config = dict(
    num_hidden_layers=14,
    intermediate_size=320,
    vocab_size=1024,
    rope_fraction=1.0,
    attn_scale=0.177,
    parallel_block=False,
    learning_rate=0.00217,
)
Each number is 128 + 32 x the weight over its row's rms, rounded and kept within 0 to 255. Layers, rows and columns count from 0. Numbers have three digits each. The size before them is the row's rms in percent of the matrix's.

# up: layer 11 MLP up, 320x128, rms 0.116, rows 258-319, columns 0-63
# down: layer 11 MLP down (transposed), 320x128, rms 0.112, rows 258-319, columns 0-63
# gate: layer 11 MLP gate, 320x128, rms 0.109, rows 259-319, columns 0-63
up258 094:099122184110157084160146186104128113105132112162163088192127171147110111107179131130155112122116114129161067123163142129189138169116137104161130191168146187143065134156154115115113104095150145
down258 094:120139133043156127154140123091117172205140116109083108139097090098126095152120101170125145109080152126097137110144105136115138107143115138113146120183197160153150073100156130148197122117104117
gate259 099:113099135124150130088125137081073118141148144121132093100067068166168140109153106149159108168105109055093136139095133082155128186141106055159144130101073152156121162123072107135191088131185192
up259 098:115195136125125152047129136160109159090122091115058091187143107099124121146141106102136054094144153201133088185167109124104131149117122110165146137162127133137126173140129137145050126093121172
down259 099:146162126094154112100138084111110143107108151045132142110109151110115151117117152160154087131160165147192206133133096138172123158122157096127121167145101099149107103166086147110096155163166124
gate260 100:115121150184115090115175069134154064161056108135131160145055080129147147063121093155126114121160162129116076177078160161105125199116141051149120099085125098108097124116149086096125088138148110
up260 099:147144124121155133140190124108191083094091117165129164149156100124176175173097113145120090113115097130153169102122128113154086128172134152134138151162127156124108129157126146078152172116123109
down260 096:176159143098155136054120136071163178149110163102110124117183142129058122151119173073103117095098078140118134088164108103129117128128093127161095166211074147118132115135111126126121157142135128
gate261 094:113143112115151110108118121104113181089137088154058202138105136146112092133075085172113118142142159121140119111106114132187140120119155177113141079115139122184153077123118107157112100086174193
up261 093:095131053145095170126106118142106128143131134123082149123187094146143084090167134117104178101144072104125107129121197093130134156072180124212200124107098137128107113071094104131103109110073100
down261 095:144157102113099175126149143113145161050141100124169170140104170094128163097123139108155110134143142068101111083137072136078112103189095099159119129141149158115163119173093144136155138138046159
gate262 107:123084153178152094072138125141150138115105118100150093075171148175133130120143053125122118113072137084080090131132087151124098152145158139126190138157123159114117128159137074171109107161185155
up262 107:094083135146161077050160123098139147177099120100095180151140168119143175103090148151152143076124168124150121125080129132085110188150166092154129156150120161126090130144178108105174083133149119
down262 104:179129112119109135103101184116086158103129133164160130120121158105164138100163154081124139160109197127118178103172164112111167074144157115125140107200080150153157153149111109111133133124087101
gate263 099:110117169124114164135103147106180120113093112126130097073125127134144079145084070131096082133090146121076138220141136176166098153153066190131093112184131140101154130153154163111139073109105129
up263 096:177140127186105150140120184117108103119197134117132155141158162077186161181136093129167110196168085187142092099177121135116157143111119178157117179113147119121121107061184114075095143122133102
down263 101:145120096158144222144133075149170104169194099121095134170142119152123111170123165127129138156132128086141149111144158071167110125138186113122077122162166153189104180121107131152151079173057115
gate264 097:161153115148174191200155092146084129033123142135155127137109083184046133128089127127129129090115191121157116055122105064178146173121070159040101100095101137128123120042116098144133162144086140
up264 099:189144127139129161144085160140048104175166141136071154128075116109155130194204150129181174139154134135183109131193130181101115112089125120147125131140191063133142123185145142097117066134196110
down264 098:101140075155084065165113129139128123155082137093151152082161092124135066127118083082153165143095140125132172087111114102046136128127088077120155152141133153114191116116168106100145139138197083
gate265 099:199139107085073107172133111098143151099103132102114130126090168133121111161172147135159068159106110119105143101125157106108097136146119090088089213145156143071096132167129154111127118199136106
up265 101:078021113191156136151122118171142135100101132113092124109101102140122139106112075150110108120080099151127130151139076113114174093099123121203108141099112126091125129127162186166121129134132133
down265 102:116124145152100099115159143064165132069092083132156105089106124117128193171116139140138115134122145117137184135080121133172144132224138099141140075127144134196075138082122162184133130072116129
gate266 102:163052103130152119098218080107089171103075163134147166138149093101113066127099130116116090186090129137113129077147104155160101134123171087089088037154083144145111092060142164128124165132124132
up266 104:183121135132152133163151163125104066106110143127103171102101180112186097142073151111149224202204139162067112145135069153155110187109121125083128109150140148116111106148133161089133111127102124
down266 103:148168062184150148128164146099166175139120174111114122106169088142161109134176077184164137149146122107115159189165119147166163088148163094111111177161142127137093058105124165109161142118117119
gate267 098:180168155088142113145115128119155126158104067123077151145122161142138050116131140144183166165072104176105128083135131076163125051132113091100101173156149165168139125112138179117172160119119146
up267 099:166113066138117162125198111184148130189106091177123145138065097142105123106112110097143118166150103135124111134066178136077051143120079177082062098185111130104152154203150156122077118114141061
down267 101:086067141082112082137151149081080079138059130104144102087123161090096059179117140149086144182115076136183083154128095158145113142132137105179153177135096063161126120082169141147129132089155164
gate268 097:125089117109115116151099114195143108124146109131134131087173148154109132084148066135187156118130133151127175156151171170164208131158149112084064170188153106174173084067111112159120167124198122
up268 094:134130136111091138162116159122167155162178172121125122190177122130126148137082114120147135113166163061151097171091110087208117117118147159099136137165131139139107131103165112186163117136148181
down268 096:118143144147131182169140185192163149185199121116141134073121128129099138124127120130126135174081154156120114168138117135167195150149132103143161114069171149128183100122036154131147127118093151
gate269 101:131144090112109220093097157187120171096102134133087144093185067120178153126134103112114151095187152122086087061174149123119156166115108160148143160136099158133099119088115158158130142091112092
up269 094:125152110135162109098119135159114090107128064128088124117073099117116083154161086147169128119122102106118116147113148130094216113182111147201122133129156145159128140100098158172102166160161064
down269 101:106115147119132036142129125123088162128090119097128169139166102061130113119106148152116101120119153100089138135101079120101109120089133147121198130085134117086185112111124078068110189073111160
gate270 098:101118179138126071127157187154168124139071108151111101179173184121142111106110141111132081166117163122070141144117127182141128142135132152094128115055138116120148128149187114155117156163143112
up270 102:132201127137125133143155147101162136109133142108087114096132122125110117092107075097082153165134139107128161138106186133166110139143136091105161184127159143147137157092071088164134085051154109
down270 098:117156128123116157129191139138130073074107155101071089045133092113127167105144127137131140157080196141150104120083111065126114100190138080095127155123146133192089106100134071089137114095099111
gate271 094:146106145098143157114087087076177111107128131133152165159099175124138107119168134100150097127128145071108114146096124118132165147166168137186100090194071141134125066144172137148126139190134122
up271 095:118162133110165105131139109143166138165108157123137125069192149074150141147093116123064120131108142147200130119108105054168179115119126071194076128166164069173142136132142114116129183098121142
down271 098:165122107101096121077125152198122099123067067155100141173162099137150107109108157141147101105077131123132079064084090143090079174098113148112102096141163132131122185132111120163131104117159136
gate272 097:106140150133129122145090096093108092112139124177129134109094162156143128186126122135149104106164151113109156102096111119117140136095194100096156107147144112131095155133156124118133140148139083
up272 097:143148095102109108123143087074143116138166179098070076156190158140143156106095091116108108090153150147111080163146123159143160109130105183148127080106125111109119116095187120202159138094130154
down272 099:107159150148163131132099104096087120070151087076107100112177118142163122083129139103107155139175121117084129071104100153137109132110155115123164039117097173107096126136070156044178168197116154
gate273 099:067130086057096177114068166103162112137146117141095154105152073152100107105121113128116136060073146169106115110188106144162122151141115087128164179068122077095090202125150106075099172144142113
up273 096:179154169164125131065110154138162087097106127156110135187151097105145132149110118132192090083163164046134171171100127141135125151159079131169129107170056150188122088173174171177177083127047110
down273 094:102112156124137142042141113084123160071134105155137101102175157076157116126081174121103158150110037083139087134127151133096102140071137128131134133142152120161172147097165138148159130100122140
gate274 098:168099112095125118130076208101166101075162126103165132069159143164070154153108119161141131154161110135109125064110060123149141158148128099147070114174130145132088153148081117162143170131099097
up274 104:134163140140207159078092173170118151121163169101107146122095139146105154107149111125053140043165159146109112153145111177115077115135145108134136182149121124126072136157153176096125117119107124
down274 102:127167104166102068133126110156145137128086106145125101154125172128184156149132094129132119193133166083147099134174098113117138103126111159138153095131131109126176127105111102190049129150176102
gate275 099:162125167162173133113115139151076140092115084102075134101161114154117144134130121145107089133139105153138158136103060148109113129092090179078081201124093156115163116161159109163113131098201106
up275 092:174200119040154134116134120114099168127202129155128134125090150156155148187111133067079171135105118108099110121126134091149139108122152223105116142122164147150107146124154113161156099136105131
down275 098:112117093123126125111115107132094139149135100106140109122132116143107093143068157149135142118030161093150195135104141088128144156189111086170173085106063109143055140143141173158085151161204136
gate276 095:165151102102143105119085106153160131125073137131157102128127119190114118088124099168139082167170134195128186229104123110169126162114209113161132101148097151095147097141149121158166170154133074
up276 099:080148109172138059140119116148146107140186190031156108119114135180112076102144121146160060108101158132125199100145113121093124160102143089184138140133128098161119093168126157119141146072115096
down276 103:171134093111121205173139102093179073092080092139140133180186165118087158138109160115121182112096153136133125106090137148066090094127096095136100154189218137137136100140167111159135090107138095
gate277 100:125088133157083212148102068098184138136130100151144154081100117156166148135132071129097052098114116153183172083118125122100123128142146071112158170149070082153197159101117169146136079179112094
up277 093:115082135126098165130113121110149146088172071129129156073115158094096157128154078130098139105154146034114125192131066139123116073117115137107126157143099095186116118161168158126177167133121092
down277 097:117121150123106189160162119126092149149079136151106126139152119134099144175139199146132117109128012113192123126157124107144084139091199128136140090200151180093098179134092113130122092083123157
gate278 096:157099188137087161099107122163104112112118117109140196093119087128194073089105065111164094115110138168160142186085140149145083108198090092102148081135130129146090111127128135102146121093118121
up278 092:157116202120098177106111104129141136150099125153179140130095156106153098143145073083124089104137167217130115090146121091137091072162110146101133139111109104208157149110116124101147158148104158
down278 098:153093148131126205115153134118120121070133066155182083123112162116082174178080145088110111107072074136113195091109096120061176116112134142130169123135127095126180162187148116135147148103090122
gate279 096:120180099148149084129143138162116154096126093097145192099148129148102113075148111114111095131111129098122156123162114129128101156180106140113116160134134094142053175173103168058227197120117085
up279 101:155154114146042181138105066118141089078123133188090118125163187148174188132168150091137107127136153091100082130132135117127127139119121117166156116112143125172202163102156121127116128152095129
down279 098:151118104150127100147068124079148161125078148114151131113093104138089164119084114170067103133099105165091133146107103147116165173185124091090123077116087142064149131169128106129098091138116105
gate280 098:190087173163101067157106120172120147146094097167106149154136161179159077128111099189092099190108146147122114102110146095100136091076126173191157138096132137085141181172193141105141108160173149
up280 096:118140176060173172153110123094109126128169165141181128102134072122156134127111129087124166150140151108143120125206143136198042105150088108123152089081130159111163152146150081153123100100113103
down280 095:150114137144101220084177140105110136183125118072093128073171078126109152178144149140137120146086151066097086124140118119157138125084176125109152106174084102142058153154055130141107088100179147
gate281 104:102153179127111126163134135126052142107133153155117122164109129152152085121116133156123172135167140156091129148100108152137123137083139104134128188166091141059077152165173186126136159082181133
up281 105:131140107094066118132090143111136145095060100131117128090125149107127126108154099131166122083133087082094074193101159159141126100122145156103119152102136081132195125144098134145121133152153081
down281 096:160123094099143099121151108121112074102105195211154144103106157094151122185155131081049102185106114102129129123079151114101110076114161114097172159093158098079161083108127159168169134206159160
gate282 099:158107132173126109183183190108149143104142186182113137187152171131113086128130139083140087148151188107146133138092100174112114151093130224118155135137121132121108159178151129131165094128081120
up282 114:147100106156158146113172112075153135204119150125115108122141135130096149126076126175121172141157111109047134141181192144139120133107105137207199160140173119115138127192124169154096094135132094
down282 111:122094081113122044115129055118109116122115091103143115212061156133168164122121118200088156086152142123146116112138148157182150101134155106087170104087157118125118085122097069089143176072153147
gate283 100:077075126135166131090169166138123132068122171175129159115148110121136120154149089129105095119093136135111106136175118110173089120118203169115165110109124136113175137092142112133154104194112126
up283 102:151129151116139114140157110103078158150088120114050065136120202157147158165119123047178149133142153162136132100113165074085153118095193073131188123188126148138158113151079120115151092158096112
down283 100:098183119089154073097106076110131115211159077103139120128093138195113106064110106102086105129113079161127151149161115113178098158138160115094089077110108091114114126129149105095046070140158113
gate284 106:138030100146104101090074142143097163101074161140107139091136164140114124106111125099156133142160153055154075150100124116154128126120078122112123042093183100163160114091122164255061114145083153
up284 099:107173140170182108176165153183068165164130045104105122119108156133149156152147104171075120134141112171119178100135157141120122114135146181149173173173155096130119148090103133090111156121109092
down284 103:104063147100174102125138165107149111039156101138157109170126167215100091135162144082175179104131157094104108096140098117128187109163164078086095138177146205219102162132096094165157172129120145
gate285 100:148066118142096095147122116135142116170088161165155178131147068135142166159161122112127169152164177115161145103169099159076185132166132099123126167182099101130067174102148105108068142165097129
up285 102:151111177066133123117019216168169112067108109104150116133080118134171164106096095116103074127087113131156145182155122110086098093142044137125189180080107095129167113151121126112150147114145119
down285 104:147112114150066062167185151179095102067142175131124134148140166106125150198084073125164128104158170085188122188113142208154130157177121106134115183165148103109103085196178094109164138118144128
gate286 101:149091169102116185106139142138120068111059077178094133164123114134109150127151160166168143064138147165142091160115130135135119060100182124131093155161130194111135106153129146107141130123073144
up286 102:122096070163110177129088150125135165126127127097054117125090199108116141088118147091071191163121117141155168105140178084130094178115132144134123177088163086104132143062071094127122089165141086
down286 103:103191145120176122121112127115091168158176175124129120122181104146188124082109116080162093146137095108132164086140119129097161162105111170116103121106092125107144069160186153166122116156105148
gate287 104:077062104172174136189130112086165141119132110183117159105153119160138152174114163056155082156121112149157049165133162166114109090136118157135142152073131155119078057084125143067076125154117100
up287 107:103113176111111140122166129080108178102178139156166154112149156187134101148118133175135111139147103097100084151135085129131094131113166111127071059115123168114114111220143095140140110141168105
down287 104:161067099133111101122093097129103174123117186112170146194131112125142136150122136084118161175119137191123133144104147122126179126118183104084124079157173140127188159107149078117121181132160199
gate288 103:157121172178094087110136092079113150131127123119162114084096084138143127094139118129167132083166127218128207095089146108153141093102100109144069157142122075180094125136104107085148126169154103
up288 103:133075130160120102132176149152127114118116120085106105137121123119081146111110150096106135146099160133102162151098132118147062108101120197145128161095168159102139091166100122090118144127142143
down288 102:100114123100154118135147126097140136155165175099104132076143157151122134175148171130097129189141144142152098156145129121113157142114126122045011101141156136119152096081151085092103055130178138
gate289 103:096128118127196184087131075149130116105097081158101181124129099076088099104165110192163136110153128141192111117096080139119140227136082103174113132145152149130092122135163122153112156131093228
up289 102:103054146164106120126106112158175103202136093183164147097099119147186206191136139128145056121168054162118157118109162190160103119151187128170138141146098157100115205126116106158130115088131137
down289 105:147045086124089028117089140081085090124113154130132114082144091116107177088075119145136133130089139167119125088099130149188118163148084189090116129115134127072147098134160164167154125093091090
gate290 100:104108059111103094096148088106116160087120148101138091139138154142135135139102191170104155127115110137114126123111114092132133138121107138036128135045110139110137187096111101116133167086079142
up290 100:107093125135110176095117111115146087128111116115070123154153084160145190107117086123109084122186126162089140147150108086150166098110146116061121181122121138147065099128097129108109135134141114
down290 101:114115108051159153160072154117133093112146135118141119171079056113165147116141117136161154115103086160090131120152129163065106097120132116145107104175169123150114116114128135173079158181107179
gate291 101:128131168173128110130102157113118141141126155162127130121093135169091111183133107174115130107116118125123175123122185147165178115120156092187153088140101103143080143106127130168137115133109081
up291 097:141087151127199181084112227097163116149160134142124154158091146130108132159186124085136125133101101111152077157159168176081146165096083151114134100144136167154093040156121130101138111112083132
down291 098:165134142141117149123123103132150159094141071137108083118128096078146203222143118118145096099153080085128142074079143106173131130119152109137142132164108118034105178114133092154170125167132118
gate292 099:106114118141105235089148126096103107107142058161131119143130115134157081111140109114125094187138151160141133132161049065165081133104161106139149131166135131130127136149117095141070121127115082
up292 101:136114164162078147092147154150170141092172138181161171131120136167134114073155167118140090154052133166127101066156160153187133063126111148168120131131156123094100108093146119095164113142140131
down292 101:079098151100118203195082121101081115120064105153156128121158092133144131120071167106137084085198138113137110178071165145148159153120163095097191060154085162166140163154150149159116137089135136
gate293 096:140113155156138193107160146103123087162098167159176163146064140090176079102132147082123133164107137150119073076162133145080122141099119069124139122165114076145148082106133129157132116160151120
up293 109:127116140141149175132114159118173111137076133141126115087101133146124138130151080204134165123138154100182167075191155188094095117070104162141110094089133071115152091115196169103117145163153143
down293 098:109129142145115150145179162122152078199120192152148108151110100123177105155106140102177110086092224110138105111088147128117094114138095149108080129057172113133108099107119128153080122100195131
gate294 103:146068103124100070155127107086112095166127159106133130139110147132133106168201128152178168137156137143154172134127113137105083120110132143098101145149114128111154192125149123160105130070113112
up294 108:113135130110169083101137127145100122157131068097121094074113131081164151091125163117114152132129121172123125097131093114106163150155214126112097123165102161128101106134095104180165123098188096
down294 104:111113171105134174183113162156127127111156130151174118125100152098110099182159090186131108166123077086110148155132099098118145172127059141135165100171088172118162227098101088111152115071118121
gate295 098:126130141179124098118120152166190088044077148154181159141112088155153088153065139116128135126164162126169120100115104105124069082110219062163063129131135114113157148166136115094122161095083152
up295 099:164168094137119131136160142143150188099115131100148155139100178187092139063114123173125105135062096150085105124143170107161127154117095145174145075105126098124159035165107072151192131187107170
down295 104:098138120162167060163088080122122101196078111137151141121105125131118142148170137077080143162127168160124143147148123132129141117115140154116131093091071138133075131087120106145087116148161130
gate296 093:099079167133118069131167162112125096110175157165127122138110095103218120043102064115062028114096119117155147093115096153186122163141133077125146131106152191075145120135136143170153159123095149
up296 094:153166125069099102121158148147109153088181086137166162165072143124115073186093138178093063159115132116135143150112149108136146101150197112131105076142105086083115070169176115134115130188134090
down296 099:158117145111115111099178139072133145170196052139102165111090087129086118117075143150095136141189064077130143152064165157157118079109138077125109109100178118151137150102119157112104136072123097
gate297 095:167123107114159121104104130073071150098140116165059141098064099128116060085157136095138167167134056138105109102128116185072145084136128116175167167143119142126120125118128076130134204050104155
up297 096:083148106115121146138140094116125145130086222150105183129171201149162139214126080170118136137123165120104126119095072163141170109137073118114144151097116095150092139114117163077162070135145141
down297 102:136111116118075155117168162158129128255145104140155132100096143094138130142159117164138137148150112114117167183140095094172158122175112144158147105088145149084181109128109120095100125072134151
gate298 104:133119166108157100139137158187109122159106139117117060150078121133153129139110117112159140147157108128099135143103153130113128187146186163092099182180123110128083183140196173083111149130125090
up298 096:123158136108177089122108118171115092185122116121113136076119196136164138128134159105063095210125125135151126188137086133124114127150156079159135176161087150105100133142136193149096161160156117
down298 097:086110105101098071149144088087112098086082103138159095125140099127079159104156146159142125182123150096085129108149151123080147130136108146133000088082130105153037073084099183123121126132099126
gate299 097:153094179164153168078091157144188082147115123185138180120149161117107145123086133161161160130174155108184166175133130157135173134197160109172090145130158169108119072117121136098109145154121078
up299 097:127151128102094111092197142126125181095071146095102083147102156157116149119130171094107153056078073123144117127099168149153156171114080125120123114131155082172091157131069107129113096166153067
down299 096:103168079133133081137175133123065120126154127114059145123174138110148120057151108153124138110145111176056145109100118086153080160099102120159161209096090130087085116064143115155126153123113134
gate300 100:114111106141130152145151170096104167100160127136092130150153090181167168162130176142075116144105091150101137137106165076098093171123164163113122111090205171117101091107101086116160121108063142
up300 098:141093062123123145125096082152148128109108146087126094122141145086121139118119106105160117186154122133119110135151081154125188116143120164144118138080132078113110145159140153054115146166119112
down300 097:113097162160144065169149110140110144167172110113161095097108114138118119109157117130151109133040066178170120108134085086133113176167177113105161097171109145109169119132111158149098115122118145
gate301 102:135124075141154132148070146077102165079116104142068133083141124108152116136099125125171107093141161113157143145147160140138167134121145199085103119114138114102141215125180136163080156195111089
up301 105:104136104146123083124140101155090179118146130152172049153079119078165215156126173148128148140072212107182153126139031177067145144110080066147117112125194159148112124112112094170110175123106167
down301 108:100106216079089038084130112102149137115189136186112120122134105199118125096130185142113173154136062166137163098123181157115096115122083092145110104138115172124144139149162164156122116111120084
gate302 095:077147123187099161158145102131111138159098127173092134098116143172142179177141138150098096156152163172121099144120136121203163151097149130061154167121128128084137147053090114140120115114149168
up302 098:078129111175103179118117164146092089066128127148050113106122118121104122147109112168173094073078168177125133201079097125153117119130094165137124116119154091103124133152096098164100142072141137
down302 096:082152185083147151092087151162133143104158124130160205146134103137160104123084151053142103078099123121087176142125103155095131120147122119119137143129126102138103164094107133070055125135127204
gate303 095:137080115074131133085078130143143084092124093133126181159098051074153097142174064163170173122126122147110155060152106123132122089067070085108158115140128147132140155213111168081123093156117121
up303 094:086105159088131099128119117117102126191119116126127113104141115176157073173159121056110091180097138097156119117133154087077156184155081096131172130130075133095192126111132154184166174104151153
down303 100:113116114168130115164141133138110136132149106151063209164176088157110135081184153161107123178151156117101145122159097139187098118139108145080126183117176164163105167138132100111116141149124090
gate304 101:203155097159112190119104128119160136146126114169171130092106114092173134174208111168156134174151160139111099119149156068100134124113127131146159171164155061089098083112133144117124136130140170
up304 095:119146123147072148116166166174100147088140011090131068092117148175121081101113065164121131143142122086141134132133190194137091121101098087110148141136178123116077038156145105142149116120136139
down304 101:110128078082121116153155109081202112106124139142115112114188110135104139159142141108114134110123148175096137098161153098161131105162134106094133202200145042158235152143116127069150149137127095
gate305 101:084147132153101127147130076115118131139141135193142142112165137106169159090181123092122110128126168189166118111035143201174104129151079095128130144162116129157119117093179123139080154075114117
up305 099:153113055183102067103135138142108127106134128124111136079153091085145118122099132121144110116126088103138098192146138158114094091083125139111128078160123094159091178136116218127036051133166118
down305 104:169157143162103068104120030144133087102176116134124158086108120080118132156148154109121113175141142156170164110147156117159074142091114170132160138148128100175168158126105118115151154096100164
gate306 096:129077140106148158123143110118105165111158137128109168167099112099129158132128077130188120134141170145150138163132132087145181158068148101131184135112130105093047063114146099175059136158152127
up306 093:142120103139084187136102077138193122170116135108069124098048134129127105123016130128135081153121093141076158126114088134128094155142126149062135122101144163169104214125131129138094136133113137
down306 098:076127071115114120197114154141068141204075130170078112136178134087169161173040155140099133123146139125118130091152087169137103208177145152099136176129154128140237153082117110115109151172141156
gate307 108:154180215148094058129139133155178093171114128183153106116112154124148127132070074126083103155099118169088146090083147128205126134085145140116149140098154121130073137146109108103176085120146073
up307 103:091118113136108162174153125115163168139150190119111147153162089115130136160110111108112081116199079125051125141191151150127149107148165101069119154129117119097123159096170130114130128181168103
down307 104:149096136131122122117106137099107118161082098192132161226099134097118145080125119148146120090054150158074108203107125089087095074107098130159151114143078150091155176102134148175127167117095064
gate308 103:162122083101108161110172197090149169085135135155128167088130183148126144164155151149088084144136087163088153086056192132111123145101139224094076077129126112156158105101198109089124129164150132
up308 111:134136203160166096140165163105115181129165142156105131095076127096197145132127066144082168148066152164125112156148165119116096165106126177104164136103141109067156144163162109131148187145111101
down308 105:134106127163132153138076128113124135119090116203160150069097186085145117152046197150159055133159164100120126108091183144192120168160178134128122087112145100093108121118160137095146154125141143
gate309 097:160102122197176190085109136089118119112094101107173130107105148108120118106144165128125065112062158101127107166156119133080165121205149106078133137130150154161138086147160142130142129162117116
up309 102:087108127196124174138102135111088140137134097167099103137128195100130096154085132162168088126069177182130125149117147116089136154132129108121118086162087131147136130139084148112150094163215161
down309 104:125107112107104135104116126123051103136091152066170137152109113154134086121115100105081120095119108088188170085136126058132151070152137181118139124162150161151037125122128162140145101119143145
gate310 100:140162127146135132153054174105127107066088142173163068078124074104113144143122110089134116078105105080057125125114123108158064139094108105104130102112120122140113190087134123133149103160125091
up310 103:073124150145136110124142130139141096096169169099168178169097149078073125096085128120100151182130159140131090167118096104151125146072119163076067150154057119116111110108126109149127124090143116
down310 102:166090165105092155100064139104057107096122141146155131128118094150104170124101089121117149110136157113165154156102120175140106127084113079142095137144173140146147167065159154107160066142141100
gate311 105:144112132109110119111048147086164154127113109137122091123192096103071153124156086169104123122118122172149160157126096150125147088092125178115128121126135124087128090134132098120101074150101091
up311 100:178103122058129121118096087136096145167156131084144207134142126143156124126139174153082133134160139123152114120127140150119140152141108117157179130128160093138179111116151091145135132127156099
down311 101:122112180098084123093124110177122110163160111083128127096075109173106112073098148100171140087072145146161122152150177103104104134123163175129127124130137137131129140156107123154149086142165118
gate312 104:116136091107108097149140205093162165101171138125109117101135133155106070101150131133136068121162075167132111157171128107179106120115121051174135119147063118188071139137126133149077156173118113
up312 103:143111141111126094093145175245151111133077147093144091128079142037105142133108166136104098104150143162202178154150156140111123159143084164144197132109139109181101152120126106177108154120115151
down312 103:123145078102139220169137112120117121087130151110100088058087131141075137113100101112125129140111140116143163100094094113057085138156124169176084080176105167172118104121070141139128156148142120
gate313 101:100114123127114062102130152060138144116080143175072109108128068144135142174084148120099118096109085092085105118109160126098142130135166096143144157097086150061102125117160069140109176184135074
up313 108:144102087072128114140075113140118116148166135168196146155121141198131112129115113198154169120128123140118066117142104053069128153095080184098098094131134136093130155151151090160106121128105203
down313 102:149115127078124185073107190149140092152034127141140150112138133169129121084121150124110128104135148120151095123133145065082161101175161148136123142169109114136081120104108134164117097123141139
gate314 094:161091132124104208146101133086130159150152202093107189168092179096114136146136167107145110080171149158109147168105156066104101185129105109171138115151153161138116116124124125136107154178129172
up314 089:142149136193092192116172080127141167127103128174066156139121179047155111102137114121130116108105138085160142150130164099138119178105104099110177096126167128102097143070160079152093132167078104
down314 091:138143165082098149070077119095110090071155144135178134145166087114115116217094145173141183173120118126056090117061120111121113097178094141167055114152118153142119165134168107096127158119142167
gate315 109:138149143141125100078075164119102122130118134120121140136152102120125134107103135159118045183101187181163092118147186124083128137096124156102102101129103099138090196053102129118113126150159073
up315 108:104129100081083118117148120107142145056078153100122132163103166143074173139103153156104159170057110158094094187107172108120193181162217146128169115070145109120131135122125179115140157176105112
down315 110:151095082143106162117062078124160166176188130110107100107167125128136122157145149080183153152101152072116047168141104072078115115163161149173097112138157119106115121186154154183171135103140194
gate316 100:085134147140101118145153090152167112151122135074123120120120143139115069093176159153151116156123071163155056167174120086102114140149070115104128146076181162149148108094149105128159149118109158
up316 097:143127139133117186157171094154107139168166155146116143076135110132158160116098096153204158080176105138121149124178134080140136163127119069135083111100071141111170211106186143132159178134179139
down316 098:141067140153150150101160131135102068140109145137147121090098130082180181182093092206077211147091159126120175123075181136111063060163136149117168135108130107142125102073107122113119121112118089
gate317 106:130100128071114130100169134155115090140094138159137124076120163126078143133159128152115121126106124138131118138118141082123053111122163125119194110086069089169144144169082164123129124145130159
up317 098:130165138142204150065168120118115181159143149154110206055167165130113123151129111141159104119092103169115046122124119128088112111122094099148175139122176112166131115132095141155117121138147173
down317 095:128117138087140184068119114161108093167088132148132128152063131085120152151149155120117172161112114158085145128159158111101128167090148183121126155153089136142123125157147072124170079127097144
gate318 096:163112072111064123131066132126031156120101140127149175110096145129117130142152113124104118058099159133160146143220127156092119089152164139096173182141124135105091157117179182122203114169138085
up318 100:048081183124117148165108178156111087121131102153121097175169109101186132158142136117175174148124052138085134105179107109153161068119126149122106138122128122183140134137130141136126121112099103
down318 101:149104091153116090130162117122216133101104056176112151100171109080141148066159100116184167136185083176088155118144152125123150122132191099160089139123129207133089141138146133153166144138146116
gate319 104:166129141066112177185117143135157165066059093102134150154135117086179099181078103096098096155128175157144114140131105116089133093114096091126139113087111063108140115086132197144129113170140170
up319 100:114190154091112188146076140058104164100133156112144166170135107069141120171091113051138098086156103089121123096098137147078068104119149141121134142121133099119172135134128113110130157185117088
down319 099:145154116161136207112145136135127138118139164124108118110121127136181137136125165134153115179169187142119136150117174116158134167123097182088132095062206143156118158111110111081076128106046156